config.yaml
d_model: 64
n_head: 3
n_kv_head: 3
vocab_size: 4096
norm: "layernorm"
tie_embeddings: true
parallel_block: false
init: "normal"
init_std_up: 0.0625
init_std_down: 0.014
decay_fraction: 0.318
batch_tokens: 65536
z_loss: 0.0001
train_tokens: 145700000
dataset: "wikipedia_en"
Each number is 500 + 40 x the weight over its row's rms, rounded and kept within 0 to 999. Layers, rows and columns count from 0. Numbers have three digits each. The size before them is the row's rms in percent of the matrix's.

# layer 7 attention query, 96x64, rms 0.148, rows 0-95, columns 32-63
117:596530545520542517441500485563485498464498520563489480496453456540523533527461500473579464468497
104:523517543486535581511514522531486521550560477534538466565536448567474554486471494490478493460456
075:443469541431481554478488447506500508436426432456468531523464499452464528514522485573572513464458
094:543520473515474580471529488510519516495477530448548474528467473458513463519555497492456567543603
108:478469495448529469473452467521557501544482443569572467511484583471509582482491494510551507479442
096:506566527574495543572473481528472496476470470528452544498522525477495493500492517471461467470556
094:480484456435461474470450533516514537451506563438559502529436491532521497577482513500509513509441
105:488454540492573473468503455512435480457438484481433543510479515461501459503508440473573538505461
108:501536528529563552494530599481486519565474471562480518517458509494468469462486499527487466440460
077:481403472450536468478530551516509518482528541588567491524481509494512488516550540451563549521540
108:481515369576464498466487523472502485513460497510496578445526500546495529439523466540474492470499
117:504478482517495565583465577513505479458520461578439482496460455483480482487542478533523451434481
100:538565500543499493385443517536474535495589445499488525457526435479521578470525502484512546516491
091:467411563554493481567502549525496435525550490506533499470538458498560437493503506444465471444454
097:458481454541451506465558458480454440510444539500536504523503442565478551590568521530451518501561
101:498561444506562428515559490509571459569492433506492445535484518510479504556490427561514527470454
123:542512494517571424476527448543571548492524559477435433473497455536511542526495539532526481545503
101:478481493527471537429551500489451503467418453498435537605520519514488437456571584546502594547559
131:547437514513491468547545484511547474441487525473467491494458453463508411483529556465455535510569
087:513432512444564419508520470523555484497496543503499500577460554511572447489539520523484516514530
120:497490520484494490462491524494490514468484487571524491452546579450504520461506564479560570490420
116:440498488472441512487507527465470574477457516474564520504429481483497527542527483431505566482543
109:547584470539539507478496506460394467483489531491502445505471522472501506518433491507519472492502
075:514469438483562465504507475438432483568513553522519496519489439447527551479587522425472523518523
095:492530515496496568491510508516449431473533528533451519457490484494505525553457469498469537501592
110:564468486443523479561443480513554523482535531499491482465481481570501507535435455550484472458401
117:423514465512576459456440534453497570478476483445468502497440531514430493554466462502516521483516
119:488504480507486483512562441524510470547498452503574496505582436541554546498508456510512487607556
099:525524532491496529532557471517520511495539525534547544567511486469512503500481559406517496481613
099:506532476547474493564535566555510545438565511579486529499447453435501517484498508480449530430552
116:477504469522554547505490518516421526492430500485405483436488525526482480517530514505479464414451
162:508485512430483498493509475436490501466481573450471468498496500482471484531524547520461485478519
083:532488531583461589521525484540483464483544451519414529505473492514500464493468482553549495476525
087:514460476537495424462495558465533522506521466517546417498468490485426544498467471505451457471499
069:465443451457591463445556489427511449541492525515523452506520451513471470472565515399477530506450
121:548554466531549479531504504466533427531482564523481456449507575542430496529469471507469501472524
148:477527559476524586535460468468467453509475424559495553447530507511496480479574480377495432509486
093:457442483469526496554438514503445533459540494546473531445496517492535454558596515449477476487491
091:533518543507466539468538529419430432480496458517489413519496499453481471500487482440466524526555
117:454465500474480568555444481503546484504544503461492544458492502492453492530560530444437476485541
132:467556456505468528485464452507547459507550470475529513495411600473468515528506480439530555497562
076:530456438499486400494515554484509454547531496560545464523475558505544493473588533451528507547558
123:447483473439509542522463493586416524454532463464490542526536433510470533468521479484492495480517
088:542497517568483544448492552492449511492518533516513503478499475535503436451475528441455495453515
104:525560469482412517481446493467463479486483493467566566439476543552480488480509444462525498543550
098:474411522512501439520491466555536481543548521475533514462552576545512586468479530512560443519489
119:472511451515446446419442504481475516527452502427529490544460569510484552467515554506558487515516
090:457437515483495588523470487589504476522566508548526505424495511494501565522530417445495496523566
090:505564511483393539509476525530512473438479524524540558480560501494511503501582508421441474509514
085:515419471474443476465504439453524437500428525463515522535520490574445513441523491540466523547524
084:467551450489514423524479544510505474457482519526491441474480528451479537535443606466474481549559
073:471508509513456519524476485506426525496506522487522548549488511506468557558557506395548447509573
083:487543430523501504494482437594406445551488499507490509554468522441526553535491541473501462533563
113:491537586476518480501542460445466471533511592478565542466547448529531507516480480470492422566555
097:528544482485532465535579416499504460484557539552535487453541524483418520508455480500467547477561
056:520497446450450532456533497542554438529498493513558545480575512457526417529567507490496523436541
086:502464462514524505511538511369457504567503572557496521509511440419514523466494488502497546505491
081:505519515403526480458529399558508473480523452563483488530538490491508575504548494537494585469532
111:491526480429505477507521476546546472481566558521516587504513489484494502524510496504465569467570
088:510540466408455577522426494457531478576528465446518555485461457535459478520477464482471468452519
083:494456490568567458558458575502526521480483554519468489504591496530426507499473470476476562471476
099:496479513454502479527470473460541481527541538497450489422537447517534534509470444504491458527435
081:502470530449471515487498484562546492465530566464507514520586475556504371523451465522459528494531
096:539478531495512509519526533534473482508511576549490513425486514454494515460567550527511503516525
117:481528515452471504458510469468539490479512502481578490513535515516505561519451492475521558574522
090:474493538570536437556509516493547489469518509498481475453467519554531594533573540586494480514451
100:531528580561439578499498458600524512418476453444471494509506546554525495525446497564531474539501
098:551450542474471506528456411517513528482560496506511509489499479500523531593476481396473514480611
183:499484521497545486487511550578479500516512499569475481612503457453504462528541523472525458460476
081:486472485601502492499552511422405444492459501473518455500502524498528460496484510427474464504453
094:490537510497505534454468454450450550488457474460463515453540540469491410468514462484501483403467
095:558544449458479544450514467536441472433507486506452497580538477468513481494570546434463510482541
098:523465476499441481530522571490513524511442442563470515539516538514509479436514513547543465476427
084:515571517504405542549473529551554547444464448453462502510545570516473439474445489565485532458536
086:442472519507534444485541447510538492573546530534526512528491471551472513481452489549525447519404
095:529445471457498498439542442585518489513474518560503521496482529518492521540550526572484505472477
104:455579463527450561480429525438499527504497534444506504477473420503483567532456462475488526468507
081:475482516455515557470481485547485558450526533452527490564464513437498489519441517425515497476514
093:453448516430505479466499407470491522519502519541459520557455529550451542565498504520488560427432
090:514513517468471503431517498510532526542522478483590541601470490511492509440523534500497563501536
089:480521528489550437502591507428503474519480533492516573452453477532461577483480533576537530452480
102:520558526506492537498488541483460493470513549504484494427457565507500488549464555474494518443550
092:551574526500550568524490553565478469499578531493539463512487461535463553514475442503547514467562
092:456450522484547476549518435526506588456548471457485516485509454476473544519590565509549565497558
084:480477485528477595508527478499503549422505526532509548452500468511512465498511487447441500462582
100:510515499506504493438490444470560426543471528454558500530531450428450470492455456513493541504559
082:515442524509568522539540458525559496480482468477479504520508540478487467457484525513500566485521
090:479563532518500585525493461498484503508454448492445558528503484461486540501504482551520503466472
079:456484500552501525501562493531443493444461511523439465497521553491483536558509545489495466526518
083:540447504546502589545412575511486468475498497548419476451515466539550549510545488494551489531460
087:469464519533488468561489488496500477530593515550512448475555504455422540512508428517499422531485
081:538516447525482506532493499521507510506507552491513494452509460476524509561439500461511469488557
088:495555524435512505528491466471521502450514580484433502483492523502516589525459521464471540538496
094:493434456592492555510463541466488512473450499472454493463565540530485495477590516506527494535471
091:550488518510559450460488504501547579549477576480492473514478419493557470483441466520450469462456
096:531475497483509480552507554458566432524583488515471448450509533576455568530459452508497457450491
# layer 7 attention key, 96x64, rms 0.129, rows 0-95, columns 32-63
103:610518457468520473482444421564550528415504504449487409481518410509536480528505540432468491496443
096:581500525437452512482475510497502526511559443458547506447545497533492500470521390493488492448558
113:467545583443450569539462489540501517402483462485459538504505534442451510526495442585469507520526
094:528578493552513477468419532489497475458560411499516511512481422484450491424418525495542554494530
103:462492542490487476470468495520489533552510488504515595500497524511547514459486398526466561435474
106:502555554525486503504493524609551559507522515494480484481546485537475512462498502488493496445505
090:474457458446481538492499466456537551408492534385483501522479455540499496565527563461485534486470
115:476468494478502511428483518482504489528539483466398491464480500422481500493492590515530491501512
088:408555501526495540533515517504482514516522483461524511518512535456477491486512437535583569452546
112:447440441473532438457492549464443506580532542529525483478494457443471495446577476439510538463476
115:421563460533470522440508499459427454502550506530539456509493530536453605468532465540530530540513
129:509463444520480600523466534537513520486562501502407500508462529512453518470531500537477505445488
121:526537536572490560491520504593463519512495423558507475481466453489461522456553472474501531499522
092:494448494521541448534523506517578499442482502521460480510499487464475486483541498478571430533428
107:459537437559470516490474480509523461498475448502480514526542515528478534460554482476527467544492
104:522495496559528483520448479499482469555508445517506492438490515526460467462469487564522520425569
105:570471502450560536454475491568527494528556435480456539476548448560531550535538495532544542454526
117:466495477478411535508580470489496523534415501479469539576520515492505479410566553508516581493505
111:562519530533453462522491508516512457426528553539495523505475544456518397475482558478531463466513
095:598575511492483506484495441464473467483486494473523533535464509529515483494437520503514578449460
114:526508532459470549477534533452423433473458483535456552543528542454515526423507518506521483511502
126:460512463536511551475488535496533548472518463448553524514389514449503511519440545520531560451573
107:500478446439524497477558485494458470498431563467478500565471503485479506529453501498441561545526
115:483543530502555548543498455463474515503444479511457533518482466415506592512539501525491507520455
112:490492455442467526511493496536480485488561564483541469480528463430502575545462499481441477525586
119:496464471462511497544436548525483470478546562518506453503456598513507523562508481501500424508452
131:465535537566556486466490515469478515518482419488528460546467508485452495477494451523499485502557
106:531529503536492487490556456482583475555479428549513510442496431515485551511514449492470493544539
102:548517532448408443493541423492477572510458562487529538537490478415577473567512561481451485530533
111:496447461485490538551474503534532553441538517498518461518387430509462509472522496458484466444509
144:461509498531551524539498560565471541472506477483407459459468480506480474499518509531520468444420
109:521445567433499490433513471493514569479480523498499475519473592514516407477443478494496459432433
100:478518526488517464481552467561502453421557489541489593487492508532568476526562487507484490517541
104:441517465426522461530483481508555482567500517469537453528476583531533552485538553437484524418498
081:500458456500561510473500497461473492542472462558493525512445481436530516505559457511465533473474
107:530530485473436531469550505510464479557576498473521500492478540499462526519415544530481543488506
090:509460573506492495488436495553449571522451479457494525468502413518487483523418513468496487500499
087:464487507445541499519562495529415500485505488520436559500490443496450494450524536495487522516465
098:517467429523536559499457419462519512480504544428547491466472544538441489523502527441471546459506
117:474562543466577446497459517595490416501503453525473480566468505479498451476562490520470479475431
080:494408505448443482548560517476516488533424493487522523464561429543491543517510558570552503506535
096:479448448525535404483532565445472495581537527543519504534526430496544502484556505425553523488445
090:492464541462429470519470557445475436518478453457442488523496475503515506565530555534436502481489
094:459499452478545493476555435458474515497515587454566455489513520526490487502592540498504497580546
111:494447451466587530492502454457525422528452447423489465511432558532522475536506481452523437499512
109:434411503476515481486540512486465495481470523509475445514479541534533545562448587489473413530489
092:465549486541540493497484573580533567521541538501493422434548423454453465493437503479508473561476
082:558514478556463505478565469416493432488502500491564487532455474528491514430539492460478523523544
102:457528419471481551459519457504539548462496475503552522495488437483532484585556428506493542564521
083:552608494455473516487511515482518475544506480502503460494455532545570464449542511504515452468539
086:484491437557520483481458534522539553557549556443481475553450499525470600487513579513553501441451
088:453554436552502457542521570491503502471515530416494510467509509544461536525519514509509519547498
097:472481521538487434438453480482490452377506463453476533529470510521497487477492476455454540494516
090:479503510525485557524437503513566436463448493473530504591504551450500482556551490491476558473541
085:514464480455538514563475480525569507611551492460532522501478522450559561519506472464457511517479
063:524500473443436465542482436474505486503508487426530552520444582480488541435478445513546460579480
095:522596531545543548543460419432501446503402519463501526497487520411495553494548508491552519527478
104:561541508489446524569532566511466546527499482460466472585522491538480539470492467524509430460484
103:524444495492509578517511455442516513484457509473548502477559540566512547457495575545566449545521
114:466483547469485544457574460392507537482477544494582546479487561475569472498522457464524498586516
096:489514522454483587443472507556459492484510475483493561566520501448495474540570404471587436468465
102:495481519483499480499546520513463498545511441586553504492488422496441532457484481520519457428497
105:602474444499419459468500553495482488587488580511569483503537491534476437453475508457548510523526
085:508466515476516584536524517516505581436514525557516522495470506552543485471539484490556506549481
109:509493473455459527438470469401422472493486459507532556464537503461487512511491421481485506537574
090:449451556495510449520510514498463502494574464542368501428552493476410523480552500469530459479514
117:529494517516461477491529548556551491489561544508536499501563555602526459529466514504529470551568
097:549478451497464542530407594520584443552493490560508523444490521488495461474485435498442493426501
089:458475546508532535495459478625439438460507512528438546510447472512453476519559481457517415488494
080:518542470527543483529518524496537481515523494465461527449534537495515589531516538529519464604524
087:441538511533557514487465518575454569490568418490534504495462475501468476541479522499468493441517
094:525570496506488493442585481505499463576452482489447520579472435496524506438496533523479526460545
103:503457420528508598454472531519454484529514445544567391468470565495411502519453504490480518452521
097:511467471485402468466504497584538497467518494448527463493492498532452408487461521474454502434538
101:545495531478523469470473505483534509539504425571561463456533480442456600493536433486502477484557
085:558522519488539468539456590478538465514500471478473470525539487482508548512465475514499486573493
090:497541498479511510512461491430514440517529473467436525427457550508508551468502457498523456496432
093:510569533528477516496524513468569452506538533509477525430503510435415404453491507493481581529494
097:490472542544549475475529554539477513461482495431477407527509483435526520425522436544557518591503
090:623580494469473563553506506461516439552551509540538506523574530479506505490492520509571490512581
084:522510509583446547494456531535491559503532439552426494554464506451481423497526475493493532521546
088:507536471458581536527489532602508518496597550534514442469481448524504534555532518444451543469510
079:447509485428464488476404460469514553532501503496494467474485433544515486485493525461513487416489
089:445516587544520533443551568461458489526531528530468463442452502420478487529464512481517479506504
091:485583508500508533484445539466484555481511513500507483454481436435490574514447482470461496526541
105:575503538429462471493573464435540511507482449505458471488510530508503520467473548516488572546535
093:477512435508408499500486534476497479377466536474455530520515513467502444563564517530493542583513
137:515602602498487592558455471564533522416477447485446526490510536485486544533463471585478474498516
081:453529462509589505524476534510480498482555532473430422442453452511447556528443454495476447521452
067:534537412475502499470562480479497497454442452566473540509459462565494479583521521505507495473498
081:569491481461469475496499466488526496451503535484514516487458378555558546522456515509500509578483
094:502496535522496527431444544528485509560448558505492470527507482526519491476491440518387491455497
096:589428527466518563512516484549440503456486510517532546491486462485479435537498499511563468526451
091:417460472485461547510478458527554476540467499534509554497470575508471521450550538544547463569419
076:544525476442414518466461466496470519485478550427537496505451551481495553550478575468449462473506
077:457525568424500439521499424531518519516583471488563472467416557475510514512525499533506505519468
# layer 7 attention value, 96x64, rms 0.137, rows 0-95, columns 32-63
103:495544467514527590476457477506431531528479466430554493568544547514577488517483482458528473503466
101:428563409491473493455447509603500537460460549533491526468573518482470476552554424524543525545485
098:527516469470459527548571557449556551484505483498478472514444441522486453490465434505545433496525
109:522525493574514510516531472510445501475607478530493526478584543453504520458477531415519560500548
113:546586490477515535483506515472470511493552526484468530511509444539543512553518437572504413399553
088:541532546520476538490499526507528498473549565470477483477485473434522475435441436509576471536443
102:588564481511516547516457498503473472508488490522443489476508577531428541460492541500501469422530
098:510458603468507460542449549507472451433532507495540491514528471516545532477550526499497502485486
112:533461471507563484469557460428547573503430504439501494521472511507452505576536481490491569493522
114:465553494425483426562560521475545528485560498568452490577505459521497535556474481479474498460498
082:466482409479436401522490537484539498517495471463501437542475428555533575546483513498430466498518
098:504497461486543553450550506490487538515532395494519543541576523519487510467522584509476532493496
096:530507466497493467443502495648512493514514564550440529542514491513452465453506496505515497485531
090:463476515497527536543451577456535505513488444519540522465475538527474473472520525429539517552446
105:512405498520522495555527493576528458502493516572531465521514440480541554561449495554507456477526
071:505557473447471419441554538511551500556536477552454475479452534503443520544527477465476515465446
109:486547507519543524445514450453499481518500514459503474535548513536455451518524477522577507506528
099:496483541542483444540529498437495469548535427512542487476434525476494515462506495512464480509450
115:485540528476457426539539502512522487524556537433459493472493457536501428459542479453524503524526
118:450575436512509523457506520456451463516413483520466566557481466509460535571548507530509508466499
125:449508458590451485412576472520493505479530460491503501424517528453532538494507466456467500547457
081:486442474547498583446461520545531576462465549557510534461568482505572506512515533526488453506521
107:508500471518486535526479527501512523588471595530480542472490553573434481511452445489497424479477
098:519500467425486486507512535567494478440495474486519508518436542410517522510512497466560625497473
102:477501516488449509616531548454493539532505494437484532510450455480499533580482392534527502527484
113:478515491456453541531517570452495487537507447467514441508502514480553514518509465377480451535442
110:516529532579534466551527447496472527497522502524524449536547555523532540481448540429464506468465
107:473511508460541523466539414541560439528552554444501507591555527509451520548475571445560486518514
117:462504530523462468516471517480497452572506462433478509527478444568520448499544488517434452508499
106:467532510525509539436483558549503621526508490555471525570515504517504472463475435441472498483508
098:578522501475522501506475477484544418515529478462505457487505572457483452485478488425525498524476
102:506503460471481537558541501533502494548537446526558518497556473460543517458531504485477476523564
081:493508525509464463445548460552547581451505509553436515504498495483486562450502480492465455505466
109:453540534461555476483517530459552522566468495479429516463448487494545459487486559562493480526450
088:500498479524498547526545510462502472450559515492468512480551500462491476517483511552450523452515
117:489557509516438547509447563478456557478496500463546482459442469485547479429508466504502451509491
072:529508468442533528429486512464441560510456477424505473494453543533506468503593448499524460551526
092:576523440570477530509487495426523542452555536546474532493546484464467514535509540575547519463480
076:503486465489482524451446586511550553474566540518533520557507482577530486475523491519552482463517
113:538439543525524473542484504497445525481551499555513490556493550501523545424462559450530501445591
081:512510472510507491486429440526445447459484597544485519511547517501437526496461532610479533484521
094:512508546550485548560493531527485551470462499499580498495477477510572459494532463450537518551474
077:507476491574483575555525393524463476464516562572487502527538545463526498466447516527599504448589
087:487591584472606457466494491517558519597509610470476520529497500530504435490485519537527491493494
088:453537467517476472422469494490427526506532428498443499535536513531573479490500494477458460471476
098:491532450511452536553460503451509531475612510490499487447488482526479436424542471427565520472528
080:489445466451586510499517527547534453510516512557502495472504515406512538552518491486529533491463
081:465578519513523472447426464494482513466536550549458479518506476419480477474475537491529451493542
092:473527465413522434453459531527500521398520515536519512510481436523494495491460512507537471429550
081:507449485465490513521440456476472576475516458482477493444550464550459511465545570499429485481520
080:493472523473488505572493452504543541499490478478491489536510466430514554443490512603496449515563
083:510524449430508428474523508547432477545515506475486555531494518535440471504471421499492431516573
075:462521477494466506595479509469439442491488485534490468550502501628526470501491479469431465458493
073:531521485525561475508504447490483503385520497552561440546459499507462494458517520443443489488503
109:466509527496482596497453522471451541484437432413476528518521444558485442469534500451476455529539
094:472483521470424587453460512537445515526478487518501485499470513471516461459496540524482448581518
090:475506478480501423441452503437383569536474460489410524477513478538458466524538492594472490476565
090:565517574440512523464520521528501453526395463465478482538463532558491418473518492518488456567488
084:511469504478470544542407563490496496519561526452436485560524462481471545451505431570524449434545
085:578463469573481526516467503452478501449517505515493405466500508526488530526453456462567461423523
085:531484512541446478601426528490416486495520451489470502474589526482471487491537498488508423443609
113:491433466498424426531466496485436568460475497497511453522427483577494503458482472468498506482579
100:531466479485522480455450593473528528520555518499519570483523474442506585492448521573577552485513
105:543439500489528558526503485484488451451450502537507513497506517445550590533497564588520521527529
102:492522475482554567459509551445500462440470520504539543501515533542557588541518525543526492488522
120:495505441539467513453481489541473656507533519539528526397535536484502544547513477494496554492502
125:556512479488488474502531465420419471505458443569512451414494529485563534540551529532480532500472
117:483584510394528447474505553494469513487514488524477494566452519545523522516526499497531467439509
097:512525487507530496473524526545485478476494450491555538529526565506516512505572532432458458411551
126:472469528566498558544488515432459440498505451504533492479534507452594509445475563575432424493477
091:434497562484548490432573520530515463500447555553483510550475485527412463443508492518531524516520
080:468514488441500490475492520557565507465583541456531529581495474489526578526539441463585474581509
085:500396465489532408512529440497508491458492505549500460447472495475504551512537542556485594456498
125:527441474476481524505491457521504476529455472463436489544400565528455492601441462492550553486508
108:481504497556487574580484512418518463516485473458473471537483499460522474511500517503486471539450
122:500425555450522474538488505544556420529496536490494421560463493583482451494510459509465463485542
108:515456508452533506486457511491531623518491407519503515523475556517469514495552567424493554511475
112:538516439570509551543471457499429476487541516565538505423584567473536589529484612508468458479502
100:464548524491515554475521485450576529484514505470508529530534444424466486575457487455510494530443
098:510513500461482587432490574565589537519458527479517503491437551512485463488448506454516491525429
107:516497438483420408540533473537507500535479539561467487470422530555489535553518546517493514521440
107:493439447523500534550449492442427490482434473503539509455518505470558543547527504508477509520512
104:505467486468498539551441565519427492477427533518521478462483458484462452505509487559519494502511
095:531559536517551584498451490347413519503520498422481553469538579497501460576498553522549539480532
103:544509445517473572526502590523396446480520460577550503511522575504521559528460510517482470514499
088:518420492421509522500453580565545587506503474468500473519468495513479540500442423470581532552498
087:508514568479492514455460499549491502457523553484550492555505449558545506429531534424572501548525
123:546492462463425454565483509501518568478528528521554558398455546535534597522517515423530527537448
111:514499469529625561535443476545470565542478566557530545477528496522430525511466548549475495510493
101:483539504574572500460456508524540574502483557484561606494546446476514476483572510542477428536524
103:507483466508455538595507516533495537543485472516497531473549514506503533542465505456387536521468
102:518433497542515462581513512419518460481445450462540490571463522564500489450523519475472519491515
099:465490486495536492427487525550574477523535466512515487578500577471458469463483504492521496540490
102:421523519515484470467448555519477454510521495523441570542505502540461480449490515584537481497524
102:490554458440521443505537473554543581567554457477445497516498502506499551448549496453480500491510
100:549507465529576495488501466510492534520562541538499492433497515507421494539533536587512522512504
# layer 7 attention output (transposed), 96x64, rms 0.11, rows 0-95, columns 32-63
090:570466511488493469511467526471595526473529531491550486447455477501500498526481535508516474446521
092:525442502498524420484527457459539411539453585556552492512456590510477463484453553485519459524450
098:477486503472437495506548437518487504509498431497476488522507471464482596527580544497498495518455
102:434440443467567484446502561489531481542522532485483433479451517528513486511470444522507515441485
104:487425518467446464450514517456505448525534507456537542547497495528523529479524489511521524541511
094:431470477529485461471557566454448466523459512516516485483484573459478594468618538470545532493550
098:466554514551554548530529542469428462458559438535510532522469410448498455470548491495526491551521
092:470562451582505476451507494530494484507566479487480530499505504561498523488448478509470525465514
104:539557517503450598526470522507494523448518537431511507539510436504529578549481508459465444511506
097:513525408475508524488496541451449490469494513510448534507573528491511503415470572566479557544480
087:461544495421442561468493469536518509440511505461471466568488519437512430480432463506431519453489
092:593486446464566441509491480508469469519561518505450446475495502505499493572445488499476467464504
105:467511525518535484520509505353490510550378507450498486513447513423503496478522485471471480493459
086:588526409503557480465498518496499466559508539511526542494422451473556537497534537494522512510523
105:496490467479522517397520511570517514481492529426446463568485480544448450479512496450550478539446
081:573535575502511566515527535491493476533479528573511589543565539478506500526491480566503491549517
108:500434423474524551525469522461512507457552542585525583521434528518585533574556513504513519491499
095:555533499464485517451490454536420544550545461530471531451498433515488481474522526435513530432555
108:470521528453507530522512462480397537546453455554534458468512577491430594513535484533534519470480
113:540456520467567526523480524468474475409550571495444498450456489464540434482464506406475498502435
103:492457571418447503486539499509500530500502532485530442486479567525466452548433539538488491409500
088:450467522513517435543544435510515478504505537448503472519523466461506545511503523451509467532496
108:548471498465469538500506490496483447509481451477515558556457438507514529447562483452542539502547
103:555511489534547515567543516523534495547482470521513482499510559583510503486482496565494480515503
090:571479545506474484452529543604469563547459576540552487524563526479506519485520548476501532510536
110:540506562524506509476479527531498469427456509508439485453502526495428490498469506567530478473514
115:443512500478472569535438531521511585423551478472510521525481465492464567499459478559503498544504
100:493496457541533551575470585510430563449518524492411504497440509491451514486519532506507523422464
101:502452485401501537528442470483446513524523519549530525466476530432493499536502418490496534442499
121:553489475493563506501522471387515470564477529499471461498552503518535532484548517504482482503434
091:472523528528475524487497574493517483542470469538529539479474465415451483515586462528516542445539
094:508487494514513530486494474509415506472447526453433436495488547573590454446516537536565481473497
085:472496409498477591599442482506517517463533527480535567519484553508566460541528524497510483503494
104:421510490481534459488498465541493541425509545452518508460505449526499580546470483495425490498448
101:539457470537499474462525523475504423575496503568590477506514533570505474487466457477556514527537
125:548511498402482462503497490520548591548505518527521533507509486466487553522499531531500575443501
077:525508578494575469468529498503561455547540518534548524488508451528497531556478515517449528553478
092:490495475477486479457433577523483482515492505551534498489530488530494465465519462364480489496586
078:549498529545472466518485447486491496541473459490478532444440543455497461532573549473518489429534
114:560500504534375547542469505466508519476400458471471447519511547490489490497524532529507493534519
092:534417439521487466442480525487527432509466483493525497499470524490519518434579517474537521509471
091:482498480476505469522452509559503510574448482541468515498517583486476547472513520518473514448484
088:562413397516443475485507568458476462520485488526485465463562503529518505488515551508470549511494
076:412409507493537516497539498564478499442515429378484513473458448420426530509513468541498470517455
091:532597530487444562551511440519488500402471475465495605512503483446512532511505540513471530544506
096:524506494520394533459526499542527473502479512506524562483571527541448432543477440559441499418617
089:488512631549520568587481510577501482499517509458461483495512520575441453499453490568458451496483
084:530447507460474526548505511483505509510437465434473533539488411450544477475513410473450504482463
093:557461527513440530559502488534441508496529448488517541569472437463459609523612469538437490472502
094:522516471383444495479497482484507470430551545522569517508470470485514471525495477502424518454516
083:557534463592468463539464558490487518493560526500592446460492503573491582506474516495466533467480
091:559510615530532584480523525481468524467525510560547552537414467492513493506549528505529539542482
075:536548500507508522502486502380564477515430459531540505416538478469465516537562499523517541504542
073:493541504503446538548519568520558494500482475535477498478538449464530489402488469538559514493543
112:437464406460519404473558498449539501520542552522567501507497460449533486501499530500475551485498
108:507487462488587495504553579467490514585485556521524446546483452517515567496505549505489564486460
091:527554535425502518438585528535518500460600519475575545550523430509491521507540565528510527461523
097:478528474486599495473518460499464476487497586509504510508515415492519560523470502494464490574417
101:506462507526473414444523466432468479541421449457560438457474469500464456460470486402507489466479
099:532503479478479456524510468478549455604415523520527511554561570530548418456522495475478547474546
097:552446469472429463474529514403511489522490480569586499525451444558457452475471490488425552483535
121:540545529424443550484474481469462516512446469466525505535488538433507519496512474517480537422483
094:552463551538476489500488449568476485490480514525476489473451515557525502539594557482511445467487
122:548501529555527429499497534539532542543469575496528477539497560508517488542501516422465459554506
111:556472479437412459550548463601554477447510511462549484495558498541493508489520530577461502504526
114:516469509394445474497473387549523486513513472536444540512489519517456466525532517506519464415503
115:517561585486354544485484479575542518417506508456537528484569523536482486546443493543478475507574
114:477470535516489445431534530454497456528522523568575483429491564450419502484480509523568525507556
095:532427560456510442519502507502586491544506512460562457526463567530503527509475448573544493497500
123:410480440496472451493524503576520531505534560441492528510504478517454526552473519499503474543565
091:496488534535581510502510562462474472525565511505512464476527443501520482517539477464533488576409
088:455428449510566500529520531532471453469408432488406456482488566456430475456520498542519502451423
084:530555556509490488489479460499564453522427403468509495484526503530465409536432432453475426537524
126:538490478542463528514524471440502453489464451527497575488460488446543428453470544484448505491538
099:446511486561469521489567544553469551396514517528491494525472491505543494507456555504502499542504
112:501552500509541514438470426489471428489468466511452535550541465447490547468450445504537511542491
115:548504550556538527546499509556577457519540438533474512489480442511493519516523475580506495505533
098:510525531506428485487451533534552555498507537436506511524509493561473458513501499518479481401585
097:527465459557537511491505560580532512494553534528472525456558495589556516449503550555540517541402
108:453536528493508446566517489467525525487516521563463525508518544462553569542548569572474485516490
101:545532628502525565507507549489479523540488503494484489509493495456466453473491500442519510488513
108:533551553489463512525476470558525557458479501478440486482538532527517481518377459531488464430490
098:497511484497511398507512466517531528544530533546567421523470543521531550501473526424510522518525
103:528480464555417508584471591550521527458548499570524523490517494533514508472517432568551498473550
107:543485462476445491492490543524555560512507554414508454519478526523484557546468529525481552438570
085:509501456533513447530493489534484513571437458530453477449515461537488511461543529498494534470505
085:426581506553484573539452549508486564502523445501482521493502503484452593476557452549528534521435
121:523520609492517478528481518598510587517483468494478494528506493467471524515495481568485508415547
109:491436462514537484504506482545509502501510451500448471538483454496535419533520471443434472468500
106:450457464414559481529509464473535495491533544457479472506468464464549460513488554442470437514449
104:563517508526540471396499425518509519500487529458462475486451460465541506511429517473452532494495
104:523474522460506526467492483480539541501485445505521510518482447477529539466462400500468528540544
102:422445473471574512537468494406527492459445535488436471498505462444502488497433502513465491517476
105:450442441493549474481510522393509500602430519490549417554499501507501457462420458516476494497424
103:559481548494538445444524531485442444500507499550477500491539473545458479527473466532463485436486
094:498465453464434524547471519497512475430511481541502505571459423488445462497491506416496484517571
# layer 7 MLP up, 256x64, rms 0.137, rows 0-13, columns 32-63
118:522468501533551468504577430429415421547531544463470556481519544488466484569511476469526531510537
097:466579527481585459477478471491509431482518457484527454510564485498521435495542563533542507439435
094:537587454545542552538602521439471465455505485512567539451489522547408439550521461434481514524471
082:512495477491488443552552517498532544566448559485474445525511530536546550535448491508500546437457
114:498414473498457433460522495483529545471548488506471487447478532461438465463473442535446481593552
091:514527441510477482429570469507447527558500565543502522541504452514518491519523477517455513465531
105:511532509505470499528532529478408431526511420515517548474486517505480530478517467515530490500513
108:583532538506509500513529532406491426570486535455456435475466478577472471475497532513553491541500
096:515493488510513486525547473453558428508590439455495492504453466488498439467598468465522516437503
090:618469484519458546506511432560474560462553542460493471393475444472538522457386500481532522504502
115:518479457506510608491490501532492497531438479517546511457494511524531526541516541522495425547560
085:433460483504555460441513485486450446496522525430544540445530557481471463481502494457487488467502
075:548501534540472471519493509494533563507475524490510464456516490481565467494383442526532438462513
083:483500453545501594447444484520547540492472507485563488471514458524459533451495467462454464488555
# layer 7 MLP down (transposed), 256x64, rms 0.137, rows 0-12, columns 32-63
108:505432538424476480492506498487532571521442488520492488496554470462485558517524432516523597486535
075:466569494534505545545451492506466484449591540485547582517561490446542470547539543546516482538510
077:533501563523549529514472432550509528495443502517485523484458542471501556537465443492492524520476
080:561557543472476512486495566494523510494491488524493509450534409499484520470529503507518558517509
111:516507530486603547514510479534489505525506426530502540520492517508513484502488462526483529484520
083:526515528483517586493418531530596447443526547537564484482494552394473487521483499478502543584470
100:460477500470433509500504490435517536484488465593493500530527462545488531473546460485509509488483
114:481461485577490517484471457519471481502474502440547509406468547476533459490508513519463527510521
083:434454484527467497439532544557584448448484586517520533485497513514524450520550508500486483573504
090:496512548477505465478469490529511469476428459470421610550477541558455498529505481544418459530437
120:468428426473484549577471449577504482506427438547475512556516516504514445387502467458439489476443
087:572507536469542547530428439498548527444566476523510525490543504410570565469566465562497520475529
072:495503464420402488462438497446515517528478550509543508466513516419484526476479497414515538462515